Each number is 500 + 25 x the weight over its row's rms, rounded and kept within 0 to 999. Layers, rows and columns count from 0. Numbers have three digits each. The size before them is the row's rms in percent of the matrix's.

# layer 6 MLP up, 896x576, rms 0.089, rows 500-571, columns 256-319
113:514520492466512498494482483506495499540532487500501488508513486433549452492531468480535509470489534494489508455521528483518543494447521471493482505481499477502487513464544555487521509520496546
100:513537486499497492504506487449537539502511491481490504515508488520467476512501543539488474530479535483493456526502494511481468518482480491452524515496503477503516506483530492484511521497517528
106:514512487493498531492495485465499499514496493507530489513523462493468467479466558484450525523499546492462497529542475525501483527502497489484498546486479526504497441514501536499505453488495485
091:539491489504554479548506480501469508481483525427561489486493453514533477471508492510556502461500525488524499445448511520483493487488528489490499536494525517486522511502496519512491486506504513
095:513472465521483474525511496501512524494466522476495587523540489527514487501487526512524532470468525496521512432536516529514477532486479517486510508475479499458516482484542498541495521488497523
101:516462462515486516474513509494476567494468538493476459543504504532490498479503498517475522484470516488524505500487496480482535551504520495504491510480549481495480508492501504473530522477493534
098:470488502484454480508509527474516470465495519466521487549511483515492538486535523495537554506500513485497493496509507505519471517510475462495512516506490506487558527495498502532536535550482488
095:493480548514500489468498507508460508490576492512536531473493528498483480492516437481472481504519511459434499508478517500503509505558457505522503524476520509497541492512491532519474516481537510
105:504502467525512480457505511490470502459478495478488490500508525484465478437479490475498476480491504525467496484531537479511530471521472517527499468491506498539550519501475465524480545535496515
104:453519548555495485545504509476545510503502495509501507470510542497517459489493503496512545537493467503467524479468484470455500484507451528514518559507487499495524508531456500488473479495487477
106:472509498484505497475484500492531517505516516508468491487482497496520503515501471524509516460500460479488478504490497474529508480477524532473490492512462488509476515516543485491424508510516498
099:513541479469504510495485539507491486568506498521499461482521491461535511530496547539476537492504423457514530487534493515534464490464544480518490482497512509494453484500505494492460471497495485
099:497536502488508481487495522461536516480512430515501479498513523519497484501451484505497506502515481527478508474509528476516533501510471541530501521508469507526482486504514507522517498543497478
095:486481506459460510511509492516481454516499495500506479457496445508527514504480525462496495503499464506506529558546505461496528487473483516464527536437504449484532525497500487487499494478510492
102:486535523489522511535478501494460481494521475486524485513503484516506470510489507543550508538519528535493502493492520522522497495499516520444527514517487526485474500520494485503526475476495500
098:451480515502483517521480476499491491487488512478481490517507516447488467523512524509492510514484504519461519491488468488549510465473518506472510497508538483537514502470478499490518517448475457
096:496454433472523497505500524460534514521498503495484508527491492498494514496449460509493485501539521502501505500498536519502481502578525474488503494540503471501470480525575508470528483500463507
092:486450464515543513483529519474475510529480539486449525486547483518490486493460516505500473517487521453520532489519463500477512504503503516516503504540487492459505510475474558484495486513488503
122:490508510502507472468502492509549518504527495545464504473486495515504492489465552522517494510505485542522512542466525544494526521513498495515522505513472492497511503496519500492516498512476479
102:488417517495496501502486497505470526511524485478540464517508484498514523497489542501488516514499540486483561480499493527518475523456498491491479487474508524514481436504502518486529508529492455
094:503494468499460461500523498471512479509538496482477503530508460497485496504517508543504521520459521521487484482501530503541499537449499471552496512535514527449539489499487479485499494510542505
105:517499500517549521485525533498528522483447501492483457476528482520500507500464481522495491477475487476538504477487478488503523518508491496500507522521522486504470492494472469489491487503498507
097:503512496507493522504523531476549510552536463442483519541461464458489471543491544504477516529505471527495448522485513530511484503468484508498570538483516537524505473527471503534534493527488473
106:516480498523475476517474457468478539502486516470538468536484463506519501529520480459491526491525489505504495554519521545492431448470468480514472475498506468482524500479495517466509507507511487
103:515528541521465525514473495487480513548497524459469479505511474531488501485477484492500504518483539569527499472538513466492510469499525501491496523451486493517550494502454534494477513431499450
101:527529484470524510457465503509482506521509553538543533457501493529498508481491464521468510495483515565498534498532535536506484512483530510511478480542473502495479517473477537482502527527505500
107:451492480525459496568562495499550476538535545499521516499466465521495503483464515473481546526493489487464538524482522488530491510496522487499537504483471506492543482483466500482535504468512482
091:488482480530499513490513511499565506489451501435542480479482471540516475501506464514460515542524460504493519530503515520505507520507534505507474530461528504508480538492500548532484512467505542
109:532480471506522504487493507456487538470513507480508553507506533460505472470537481530530540460490486484555440501493538450555506530487493453499463521479505476537539505525457474576509526491467480
098:476480539476542495521472543537527480499495491503511533482502477487510462525485459474505516515508484522501503522463501544501503458503442487490464494497540514470488535462464523499483523560509428
100:510492533493514488503541491493485529463482510502521494507497453468490482483488509483519525476509503513526491487471482497469483521491451495462519491499548490454498491527523478441477504472443487
093:535471531513497485448487498480485531487508509515507500507516500537528498489496482530460481507492517459556494485487523481492472508450525477506455460484479469510544516522512496460494487530493497
088:501457478522489522510500502524509483507519504502459495492486509521491520482515464484515520514478499520475501511484492496511516471521478537435494523519524485521475493517486523513545480532491506
103:532523492499521499516541449527473497507535485507512451543478474478497488514541515485535520473530477459496501453512512534458519499489477512492472539486514463498488526498454483477469498478491488
101:523484522465516454469513465495519482531518524508473486516515520489479511537488468491608475502534464504498493490505511488534483512499496474495510534493515513482545509504529504547491508515472496
092:478525499498487491471499530478432536494491507497480513501496484477501545493495478526523482494523496505436450492569515498496506536500505460518496451534525494535510464506509504492488492497545513
095:519533490521516521500469450506500482485463521532499509498495505484537516488501493453463538513507509502479556511482487512485525531503526516448527500501437515522493503501508503523483497485495493
108:505536465518516495468497464532483452485518532480447492489537485518466470534503482536489509470493485526480489513498488483500483497535509495523493514507522476526450452475481495510549476526520496
104:512466550534504495536465520473465501494526493493443505511481497488455513479490514489487500548475559527518487524499529495492465473482510461489488471471496435512532497481545496464526535483523554
102:531486488520441486503497521535517528481494473503509555470496507478490540494528503510501519506508506486508496463509514514492547527479500489450513516481503501496549532501515503528488480497490519
098:521465525511497457470515511463502466496504510438518436492505474506487476504500498474475526501529489493534498479509497538502503503468505495519467504507497487480514528493477465496489523528510486
137:509494514498504507486500490532545488526503506511488516508510489515575514437516553522501483517511528507501514451546496517474491523478490483485470483465502538526474521511498467506503475474482530
085:514487535440511500490473497551551485538503528450516519524454543514495517491517501485496520545480513540479575520495510450506487493515460505477518505537506531504487504486470487534489471513462500
099:522498524502469490487491548480482502472490491474508479479500515478501528507470493479510513526538546511501476503525501523483534555523473515484509511512469508505511529461504480495526530518458521
096:532502499509483506527499510511493490493522476440495475515449558502506511465505489565513516499500522510465471507519506482502522499517489538496513484469517486509498511503539477496492505474481505
105:524505456527481511516481467540480512467509512496469490518519422477523525523478518507499515491525524468486530523497530460500548508469516502490529512537446509473518526525506467484483479522512510
104:489510491484510503452462503499531508487479501467499466523515467485492481486478466476538466536508533510511504536497483529491527523525536495506518488501484450499490459521458481497498508483497468
107:485496481521496521449486486476507481487485540498530510542514441519512484477453495464502498469503471439484498510515526528467529503507513505502504513506513512460501523504531582487486522542515493
097:513518516494454456512516516456519490504542484523501475469485470524536510522488475484496538476472482507553490495529484562536520483514486504535499513511473529524482466501506497454483503495488471
098:499571513511476485524495498481516471480487502490503526483505500554498503518492510530469484502536485481518488471488492516515511498535491498501480484488518536464479483522510483503492487489496515
104:491510504508511519516525505515484472497499531503466522474495494497494482480481505545494475493514460464473524508528508524496544536445526496493513490525500488516504494493469481482481472455525466
105:530502541515508515511507509489474502501501501504485493503469469472468501503465513500503462483436526454484527521517508495493545512476476541462509539494494466484518530509495493518524498530502510
091:481464468491478501522522495510522499464500500466493537486479464554514461484494540493478491503517509499495502539489473534500528486518494489546480510485497495520484494517515525495485474459490525
093:538429532537478537499489492580496456491527439473544507497516507500518517485514505472484507521512525525503485495460498476488469486466523512475518527511528491522523492526508483487527515518442517
108:475490486519545532438517496533453489482474518487502516491535491524538466524477508498521514473503534440509542483540482531520508509474485520475556512486507521471461485524486480514498480517502498
097:511500522514506505495496513490540481511502491503522460459443485494490485513491463469479485468562503476514536463492525503496472522496526469515494531462510500500520526505507493501516495500500533
107:474517489500524522459495450511532522484465525501515518494482522462503498557494537505462532501499525517434536521477478523493470499488482532478500483466566516497480461492508533542506517519474514
102:522435527490466488501485495536514508540528542490504509488500508486497527500496510448499471489526527497511514494507479485528519559521527462530448463505418494470505528504502470484492505477511476
098:457506531468514510488499542551535508489477476442527449489498511509525454498495492481494477558454483485486474487456543484499528512522487480504518466482518439478501510514497496523456476505457491
100:561507493502485462487491498499498497459476499516548436473506506511513490496476490520481502539473499516513477507494476478482501492439478531521515539486525531467529536516501481487498496469537500
101:571493500483432472494519534494492485508513481509531503486486533472514455520510524504489522496499456514510493516488508543488550476538485488531493440475505509513530503518502511435463530490505510
087:488526528518503479470501540529544519535491509523526457514510495517478471490476468502525488509546481494449508488558487477468537511521481487519505503458492459532522565500523529499515519538542519
101:552443463487483471516493469483537525505498523492522468505505496483480520508494520521498510507482539477484545496505537459470486512494444521515485497478536475496508531494478518496488490499522489
087:505513464545481515513512481456483478491454471538494527496484502475498539484495496483500495506512479483478518505496510460501514482539507533496500469504555475510434514532523494525514502481470490
107:511510478504492520490478464535496485490491520483524468480479464460528541522487510542556528478511547494512468530568498488542470520494442508492503528478505491498517567527518483540506516507508515
098:505534485478526526499513482499539517490516452530529504448515504486534488514463486544480508495485488524570500511537488502494469511445513474488495471489509498537530518528496449519525485523494511
099:509503484504488521508512560462517485518498488518512529474500504478477497470494488505469503477520518543496525486491478485522526537490499457509457528535480509491448512544485513474502514456440527
105:514490487466497524472508520513474504512531463525512512494513525489523476490481507480479524486478503513496468481540508509512475487535493461478440467472505514527526526529487546482481503488545487
097:502492483488516482500545527465467513501540473491502506486458451514505477550498505530518525489516511498508540502510467488485532520491510499500453487488510529485492466505480514496515499512472493
091:542501527540519525466477499500512525492516515521509510535494508528528518473517546508520533523504552518529507475508488508477475513442487475518489471479513497527447496530478495453488475498481489
113:511478464508480513470541476518500511495489475529473513518514454500483529514472531501484485510532500484520498467476546496526495528520492539495469457494554506521510514503514483503466502504508537
089:494498489475480492486507513467521535475492461494505518485551517523482491470523501533548520494493524486493507521497470532494484606510493500528509494466474458491509504497497538497507540450522464
# layer 6 MLP down (transposed), 896x576, rms 0.0862, rows 500-570, columns 256-319
099:511455481524477529506518479477473531502505489495535507522476487486506466480533488497474471477494442504505492528495517499517515517491499533506520544508495504552484471479482500474488491520501505
097:460493448536444483503520508499514544506497514486504476481542549487503480504486473484489491512471504506490503530525475535483474485520486500483494523480432512452496490498508490502496561497494446
083:516456514498471464466488471488512484530512524496522507497494520509508507522125525491504479489495472483508498522491513508503503474485520503531524491552495522463505481479502481490502508488542528
095:498468508505521479508457497551499523482479510472459503480505505507478506512478523485494501516508515493481520482488478547539444507497461500517518495561505526485510483484537462451496502489532515
095:505526520548473496478521502511504449506515538478518519461500492522531471501554525513476482504526487470522485548418507450527487504462472562502498501444523489503502495494527467529476489455479500
098:489505488467464540491501511494469451534458472531473466464520491486489463490515464549479521506512473521537499501529484498491520497516470501485474499467494498479478490461498517512558525498538552
097:539539534514520527528499496527505538495488476514491486508517478498533423491487464473483500480533528513451472461553524530462514518503507536507497521480494543513464543494533468476513448533520459
100:477463587469462437478503533488503454500500535507503516498462469453516513519467511506492473541487489516490451506478482550528517482469481497489471499567496471491544525511505488516512498483499492
099:517496479507481498488491526454499458535484537474487427495483543465499525503449560484512475528451515502501515454474508487479534479544514478484524482502486529557570467541431518501496519506541521
104:508570492468494504549471511473483516509492505491471451445511489486490518478573467468470478463455462490522520479537493486477563532492474521512451544506496467499548526465484464520537480507496469
100:483495492526455524489510516525494456459495501483488539525487482469499508505426494492516519534545504523491502498487512505497505505490509518509503523475447483474458514464511493473522475483513474
098:532537495507486446504506530484453473530537479511485533442506469506483467506506486511516479484513488484521472471497513498497496481497551497519420454495561511523463502486511476458489464452489498
098:542498505515559510517509501532478496508495473471480533501495509534515511473544516471513500474518498471509579499449494514502491481490494486519485519519528482508531486464498512457502521466500488
097:519469515529472509476504522498522500481518498552496521505501500514558539496431467522471514500502479543436508534491541498502476486508471516476509536492513502478488507480513492502505505474439498
108:468519446469506472573528489479505484522453493489505475487551553499508498501485518538491507529496506522526499499495507470506476534487491505513501473494492513504532433546495578485497484481485502
100:510516482478478464485506522530504499513511486515518497494475529494514490489534472530460510524461522476505500462469522508542522513487498498520549510478520549524509492460472480490573498495490466
101:514504523508554486505482494535515496528520532494540492490509510444514500477436536501480522523516490498495499484516519499515528497550526463508493523495516509551498528530510500476510481487536485
096:464496449513515464501544492465501518509512502555535493440473509503452520512510498459495526489485530498511501482455473521499521479469499499534485485488516468471522508498502493485504466508495447
094:495500466508508475506502494511497462513501529503536481505486554505523483510411483479518519495471492496522501560493512497444505518507443477466496539530518498508493495505493474448521506463499543
100:498483538483499488510482518522504490535525490476506493530501491502467516459517504492477529486464424475509483524489447542499515509505476503484483527487511521547523492514491508513489516516485513
104:471486492521458520458489482502476533500532471524510491529543468474420474507542510554516491482473488472511489488508510531479522501495495510468491498452507510466485535519469511462470516483552474
097:494489513558533495530458505442512486443500497464449495504476479476515434489548497510505517478505498520493485490475510531477505514513513500517518536530498516497500522478501548507471514526522473
099:505480488532478513495540491462533498563513451479513498457497452468497491546471546509484504543481511497466467479546522497560508499521506515549530490527521512507468529452488526503536499531525532
101:530496475491479508485484411491504551512493521466574537498503495485533529488494518511533510453546527462487471510457517498512517481497490504449508502516513478460491492518475530503485476492507516
100:531496533501486458484498542527510506513528518469463547484476465533532481482520516473525498533509499515460470466501554529474479513510528451482489476507494499490467523502503468521537540481499480
097:509505492486512508471526510514482459523486512486518498484493461490526421512442482488480494521546481514502485513523501434463494513516503510469502512494515494525513520485525489488496505497527491
103:523496474537489475509530541530522474528538538516546508504481507513538480499542529511458560523500543492539527488539549506435529511493514498560546516464510515471499470512514500484502523484488465
098:492441445495549502476531522459518460523477515476527455509518484541463455515481483502495504507472489511506508518466492497491508530523534536483456469513477491490491484490513489518535489471508521
102:553501459516474516504504510478479474447485515476555522500423505531503484503468513517534498441523478488537556482529516495511491540498464522502505521482462510490500479533512516506466542515496468
104:477509506468474504534480487504521454562478496502495493489520526515480466498529486545474507494530520482516546467509473523488544496545456517487524515543447481460516478447498502496474511542504496
109:505536514514517491519486502494500510495484524504521516482464508496471502478391474502470510494524512526479502534460478462480507521476477501490469483493519504481517480506478532492517519467464513
098:504470474494533479537480503481499507522470544506490513497492492465502508533490491502483456499492491459504535492505484517517455480500522518524484448502511475465475486497514455513480524524520487
092:517521468532496474465500469525458515525521464477488509466499518488535513529480542568512512480513457479448501531491479551496524514465530485475489520531478512477505504503530469481536480500481510
099:476521496507468501502485499459516474522530526565491458486515550434537497509515519468515537514494504473478556473493503531511530541527471494443490478521507536521507499492478472466500462494509486
102:464529488463473492523502422498484475493488523478490540524507492470545491506536437506521533509508520501526502509480521533521471497483498510486516505486512515483519509487483560536519481532453520
097:490501488510451537493539464524480477513508472515483474496500506489496468480443479494475497471495489506494517520475524498536483564521502477501496494491497530470510461465443472512498525524509481
097:505516489508491517519497486466475486501476452486516483492538519486555473537471506529537516513502525466465483474519515491505549547477539524471541459534508505516504515499520517535518451511517490
101:534489480498475466542500534499487478559486458500485508526514509540492500477555506487477454493495503468503486510536485525518482496495514480509461528503514485505513484517511425510499519502529549
094:490468519491475491547476563455517554522484484485489529524524528483496503510484521499523528538486542493502528491485478542483478492473474478466490539520467521504500482513472552488495483539505493
098:518567504493511513465512451487470515538498505456480512491485516511496494484451472555490522505525520553493527488443467493451526480484508508505442501537444509499510511491486522531510487506502483
097:464454460517494505531494497519529483506426492424515502483555476510492449443567494511505488511510484512494512495536474486495500508448532531520476523518510482489503517509470440539502500541493472
098:492470508488506490516501494547447473466506483498512530476484507509521486513500487499500531484505483529505496474482532547545485542488538516487487509459524523469483530512518494495474488485525507
091:471486502478487487499506466498508494485496472477504550519501465490550533508544547473447535499530509474500417504473514432470486482500523457550481552511494474513509512483465465497487482513475488
091:527506553503486538467495476500450518537489511534515533495518484502524447488447501477533489495494481508497462472522514559456518518519523509536567474500463503507499503483515535517502535497494498
100:513491506482477475484493479437509474509453462510523486515485509509498504513496544540478565506503522524521503515518500520497524472515506532492516518565472515476497518546527496483542436526494534
097:490515490550506463503505494473498493477487503481497494501498475498485549515435484512529509486512502554485539547462498476486511536535468503514452536472512511475503523528539489506452447508469512
105:479517518498485506528511516464506534500512523453411505472530511470481482511576508510474495492519516472507475503500500503481502521519484454533487509534517516562507537533469490498487497541561490
102:485519520502512449499498518531488519521514513487483470515489524516501489512524458534525472498467504545488521532476521522495459522519509500508515482529502512553489514535493499504536500459496510
093:495469485510497490500500492496535498540554519501521489489485484565484539501560519503526477535484503537487506476509435509438509519510501499454503480497496517499527464515515498502497527524465534
097:520540518524519568482468512517489503536511515478456495498495506507494534461506546506512456486511520506472485495503466474427475486483530499469499532470513521501525470480505481478451471517512539
105:471503470484512564501518456512488499544522516498500497512512529492498516526449464495542483472502527467483528523524484533483494500486546507509513469558510502496494461506496491520486517552492507
098:508510479515523458508466561517487525534499521522475473515460479499465464507542507521497519493487533475497488509495497533572525478530509495518508528556508487507488498511460456489514480509522510
098:513508531480478477521522504525460529494477554509486503496440537502526527488534493467498502482491515476458482517554450496474477484527536458529496495506532469509490525476493471486498516501492502
102:517481491526490514522533518520507537513497490451501477473494475473530511511534486501499441527514503495507570490470453512443486491523475502515506510483482523526523522521474498505542508469516488
102:514485516472556449462527435523470542488524485510458508452508456503491557488583487493511506496508509465478496512551484489489515491481496508510509497500531496499419506483480497521486530506487503
100:527498487491481474518511497522519488497526482534491463475462527527461507514525522510469476488519537496505523514535538532536453516507509541446498502510505529512501481483519546503499495482507487
104:460502548517463545477516472504477492506474526503503513471491486449512480513484524503461497487505493504507506479478459518477504486541483572462515511497495523525527552469484508517474489512506531
089:487468499452537464489479495539495470530497519456492521501469540526487491519506568505516536469507533482500513543492507527483512488502494512533531475502553495548507470518522481477476502539481501
090:502472520515457497456533528482540509479538458518528492525462534478485525478582508457516533510513480494480519534503551483460500508461523455514511493487546473444535525483478470462420508462509486
103:514541493496477495551510501528495485536493513486476550516502508528455508492437466525490508502544508541494482488496474475489545448515509518490482484504436521490484450505510504505497486505512495
101:474487496518486513504480494490541491450459469476500498495496475468493503512518476472458488509485478504496506443495500485525546494468523522484477510498480516453489494489484483498512433476504473
091:485553498509517471497506472505493476537486488539498475471480507481486491448502487484462507510520463487476500492525557497513539531499506525537518531467466518495518458523496501517523537501500510
103:535480502487478469516532505466511542486468527460519487487515524541498519567506502509531479484488521492549467516489485484520453488499513503529541455509491497504479528499494518532489510487480502
093:548486501518511524508513462524499463479500478501528521516474510478491536519501510468503463557517502465470530489464494505478496499533505473511498467511493529463426519542475481485488479522516498
097:503519468490506536525515568506528477463500512517494458499517497483493502473452468480516466483539475474559492511531545508515525495538420484504511493521526502490537501457520495505481460479508513
095:462472456498498560492532500477476493516488550467485509463516516456514509512393537491486492521483542492465563446504535512487526489512544470469499503497517502513508453529519482485487443526501484
099:496496502514473485506537500493524486487496520503482529494532459500464511505485481482541481473519510495488482491528515498474453488501522442466492520507487534514463485477525553544561504496465515
096:521545477448444497462528487493488468556536526435505521530500544486500502515469492485535525475464495478512486499498438544489560474490509510460511492496496452523523479505493491534511529455486501
101:504514505506533523523523499513499484468504473475452502467451471509519486540496478510531524479515514460451504523484446470462513557475465487545484534503503530481534517496492524502493500474510523
096:505471472477513517497482504541511503434456519455478521523546506523469569456539460492516520484476502532507531496494475519548468507476528465485538468475466465504538495483511495481515486472490469
095:511494469499478500494520484516515498493515512544507520490468526459516515490590484494493493500484517504488491529450498464502476511506518504511493483471521488520491472457464518484511494488511529
# layer 6 MLP gate, 896x576, rms 0.0864, rows 501-571, columns 256-319
099:458521531501512527529519507508481502539506442496510468493467433486508505509468498509507503491527486527532531456519504515542547521502522534510499515491522456511451520480445545451519493495524502
106:474491504502491444471482506483497534511502513530496506454505485484515540497521464467515469538496527503502482512528502491517540515491527495488514483472535464532526494492463495473492526479499548
094:501481493452479496497515501499512513529523502487520535502478534491527489477481492507505511537481553498493486504483453505514482495467488499475479456475476492491498515487544530492543482501481519
093:491464543532495519499523514518505498518496496502548469460505526478520511474482469547472488471494514500484474509498495563445495472500499476502484455469520449512499506452528503493517519491482517
105:495498500462496471486535505561475485526503530501467513480488513467516458509485500482517505493477463485475479512446469514526484512477486463519515469513488496481474516474485509508503519503479512
097:482473511460548474518546522511511495502519470502485485468493436495500513467456489518489504521465500542488490508465519492505527484498523518510480501537540500477478538500488501534497471475446468
098:473499490492489508525522477520527495508512494491477497481515505491507485514476531508452495479470514501496536488549479496494477455548534515495462501541520476456444501476480526514490529522482519
102:485541517516462526483483541480509546495562476503453495489487525490492533487513516515518498511479484499521501497490506538486491482514484468494518496526536513482503448509501563540487512473465508
098:513492499510484482519485521466500530504540506529477487510475480491499554528477459487485522511514478482499517462460478514524472484475514480504457493481473455535491541484502518469501531523486492
112:506504507513496517490474540502521502531506483470481482488502491523495492483543535528533507496517523478517544530524557499486455467422515567473454525478527495470494509482497505511493481482484471
094:498471551504508486502505526505523492467509532538549493466499473503485536457515491526512468494475507501493533466469504539506531524487511455480559535540451463565563508501479517470541510508509531
102:501524519542482512558520489534529495504541500493474498504524512513494449522492520494516502470514469495508491507453510499501473499524518516489528516515486502513491484474497461458517520479548485
092:482466487493480553526493517460481483487502507463520456490488491496452534506508489480506497545483500514502476492526481484494476495469538493508481501546505530525496458498505476514517464546488497
104:500521515469480475544444548512512490470486471517519506514549506502470506503495522526541473512466530533524452504465511516534516504501545516470487523498507511499505489497493526459499460494530506
103:496504513442482514531498461487497554560506513500503521510474496484498503437518507529522470530462499511475536463491478563498530536430525501489531498500483485466512489495489496469488509485490478
098:508544503554513506550517533505476515511493501457463523467503435483504516449539513518421498458464499492496516484483520513478489539468519527502544437509500515521497508490449520501525517514503501
097:528493468509481474487506464530532492530496500522485504510507445514463504502487468461509484499495499468510493498517522510513494523457540495507510551514490494490527491477502497500526503501538505
108:459491527526453447503507527509504517534500514530518540513507509480539485493476490506477506491471513502549518494499544506520534501473500519482498484493494526530475485484537496496488517528489532
097:508517512523467541475471517487491540493529481507530513494522554465532500503485506508503533541492502515483490510503471514540546505451478461511512523476512516521488523514480493500469508542519477
094:537507493492554505509492542505492563462446478482491484482510547515482550508477531505494492481502502503476502486485471497464502464524480507499485495482528497525504495514515519492527468485510471
104:486484473461492514458497507526508531542485488507498513482521488503561496433503526499492480529527562507491481512494488480496528539517560477500514509519480534471450516478490530502498521509508495
094:486491491500499502488513505479474491501455489479475488501508523512516497486506505514568488488483520470509527494522480480486490509553504536498440439526457500499488522462510507460481529502485511
105:536491488483516479477466489463480524524500508453496537538500498517484500506525493532545507502520488516479533507473513500484521499504497470527513530492484506520540482511484495529476501542565477
100:517470457477471508510494462558496472503486500500529493515521500477516490510475442470489497496501501487484486524485485492483502520478509485502530511514514488492471492498544490509484523512498545
098:513479540486537519542531524505495508449477499488511488541499503500494506539502528506550503471477465506520506500499472486493530481544496474499472501458524502525463512505519495515497484460513475
100:532527517456485510495475444483488528520497466478454524460515475501484518508470505570545457542494488499500510494530512486532509502543551514518490486476532476513518484530489496534472508498482502
099:507492511527500516523513433514508489479502528493485495499535491485481477489526495494477496523486473521474471506469514539474520495498488477517491535521516566556527517492504478522508494515484498
109:485521506467464547504499496522493568429486527457511492522463504454521481448493524529533495448503531507511482475520516469516500484483488468480495483523442496531501474531478485535505512513459475
101:493500546570475470499524472459512481493566494495476519515515488484488484474515496487533496499464503503538511495492471490525471477481518535532478531471495488534545548478534506474447481536505563
098:499485489468529529514453523472501484523523481468447502524506504490461477489505545492471461519529519489506506510542540484537500464530516524483467536474446488549514498467477487515525481523533491
093:524546463516543538514481463478500526497463519479484516493440514494474498469501548520503528482522478530499504507513473471472479550563511483526550506540489512539529486466539482506483474473464484
089:492484549542502477511496521512507459439501496477487547499519510498446474513480467485461527481434458503485489488480482520525457499443496479493520462477463480504515479469497493505501531452548532
099:502489475538508480460444518535482498484519471504478450479501537518500490500484456516456473515439494481489482500480510502481501502526480470502526485530481506485503524483522497514494496554478491
111:512486494528531515526505534498503544494544530430548541498468518522502531474494523538476474516494517499499490482536523502499491508482514496454514499507504494496497488499486467441498473463533499
099:521467547501515496455484518481441505441540472489513513517484491481520499532508531525490492483502542532490526512502435486487539501503532436443484497496515542499491491524470514462501467516488416
101:524514519464532508485501499553521483490479508480490509477444489480528538549534512491496504470501501487475503503491508504511503467488526486503478527508472503514511510502465546501523515525482524
103:466506472511475541516489498517514520484530497471496506514528513503528540475470496524513498492497517533519516455517499500511501487495516494540529477488468509512467522518492515504519515528410496
107:504480482509504509505513504545542506519492477472515512493505477502502501484537484494556515475497509484470470525503448523451512508483515496500488487500519490523466502480505501487469487526472458
098:454538492485546481492486475496476515497552532503486506499458502495496546521520522486520538463470475506452531465508495477509491508513473492507496474475479509492515538536459547494512541480483486
093:521540483510473540503506509465501482544498489506489481496474515553482468502521507494513512492474441452504518469540462523509529488501515486477474542468490540474468500510506497491493479500506475
114:516524463490522503466540542476508466484464535510522504519502517518481497508555520526524484486471488483512509515519511444514499464490488495499509540478460536492487466507476508502539517549441453
085:517539503495511512487513495499491535506464495503504512470445511521482498517477518456518518471450501502488478466523506503514513530496511450504505511494478448484536505496538483520535515521516527
094:511551512482523497482518486548476520499505483509519510483523510464461514462427475497512514504474512520520498498461514548493534530536502550558471449475481517489497499500487489516487503489480496
094:519482506508485485510542469517475492526497502510504577493524459472500471468498525489533503525510476488570537516509523457504537489498523502474502528501472496480481488527504519523502515501467457
102:527530463459519516536538458500488520531504436491481516532511504513483522471510499532495490486500454518464488497444503506551579495497469546511506485487491475512480482502458497526493481534451484
107:529518505508484498487525470515561523458514503476508487487529472508475526480476528506539514501542529480467478455493552488497427483499532511493501475482525506521461535536514440555468498493503495
109:500529450505480494454501477463500475492480504479498482517530481509463517495492524476482504475536490475501499476506491481488498471543473516522455470459509461461510477485508569500500522531506480
105:480514459526468500502505523488484458450474481453546469513540497554500470516487512470494527441535470532509483500492510523495477445474506539468531505518508505525474492474511513468455517507503474
099:467551521474505512492489506527527502541501433535481525485523519490496486475488500502484490518512482426518530514472524484493478527485513446481506461519480514508524519487510491482498523461527461
099:476515523491475512495536508509527528473494491463511523469531521481486519522490534499496505508478508531474557508507504475470550514525514446464522435495516524512503525538529473502511518508541502
098:454497502486480429529499483512513550526515496506483535477517497499510508483534540541525503581515485462484525494510473515499529495550498494519461467522486498484508519464484528497511465516491499
098:506421517457469487477480488448469484459502491478481506481530507529483478505500500524527509493557500528481506483513478500529512451495500478503476513504472480501498536509504506465472528504514475
099:552477525472526523518509445486468480504498460528509515508523508508500457471563483503497480499500506531471500555499457505487473523524550474468521508464530473507536524523507473474503535529474474
111:533506520446495468521481493479510521534510475461497514502482494504513490529517556461509477536506531473514478506537532507475515483443495512548504514494539490491495511447506525514480522471476524
097:529530506518499503518522480485449495534491520493479506526487451473561539470534521504516480524499495521497457560475493489500554470534475499511537484504498447467465492464528538515498508505522501
108:474523481458489531518469488492538509512502500486468558549491533469547483481485512534483461513507477501485515470511489515502494482537499456487521498509510505491491484483526476541497575488502522
096:530506491480442478437514552509505448557510517516493499503505469468508519477495509540527515508519484503457479512507480501472517509513497481544482503499509478491469471502504479507532474456459511
104:478488469436470490509508512507480486522496517515496541510494495494474512488476484490493477490538459512536453503508514514452516499569504452502536444561529509474523490503452476512496507487514477
101:486488484504502493499487499468452498477482500476491481474518509510540521533563522496483478503517441440503482509499511538474474493510517545469498535516480553495540536471495517533497507476494531
101:530498440489503542538488508495504517512515527503479495473488495466537547485493519515537482542480494461501535516442483464505490486516506531488504507499515503513507511457489496523517502485454484
089:464482513489447516487515504536519473539505464491520485503529505524457520474500524504531530495502493484480510507493484484476495503474492493510444487485537505555518503485469492509487476519493508
096:497484523499486479521455534503503464494508478514528517450533498481482475545496479496480451500485490477446509450505479509491540498535492523503473510522443501462514494514464481496478564483490532
086:498487501505491533449490494480527520532482498452461510553480467500535509488454528485503493518529515507474470553515509494503514494516548457485479498533519497483509523452517527514510450493482487
099:455560531509500439500531505526555533499508496511478486559488466495503520492523490550510529481526481518541551516457503492494468453472493492499492483553502455524483493491521511497466486510489466
094:523473492516445464542539506503502508528464547525517496521471479485503501447484516465476500504470499516479514525457454504476555503487525464503503503488473546500521477434513504496484540496492455
095:496517509502491508533535491510503499516494514474495514517461466472490506482514456499516484445509489501520521486470505509479497502489544477466477529512494509493446493499512480548526503483511542
105:425513492503483494523525531464494510555521506534452533511510516508488464511499518505497494499511465460518500474519474494511498479525494472496429464539481514477490539531522516488506496516556495
097:533484531495499508499495470510513519504504507471484472495494473499482479488510468538497488516525452519501515489493525504514497455518519540482524494508500473489501510496531465487522500554492477
094:535506474524509489523472458534499478492496494510478497509527520514533530561501487494506449522473479492515501459509508530486518491473517500467522515519496515478456497506502502503516506503503486
106:452505498499469479506521502523489540525523465526514497498531488491473534476501503471495515484515488487504513480502501507512475499511518493462476488502572466500492504506517477503495480504472511
093:491483535502549512506491482491520481512483515539485584519508522455497496478513495492524461472484538490460459463515490497487523542483503445538575548482491466491494530511482472511482545478511525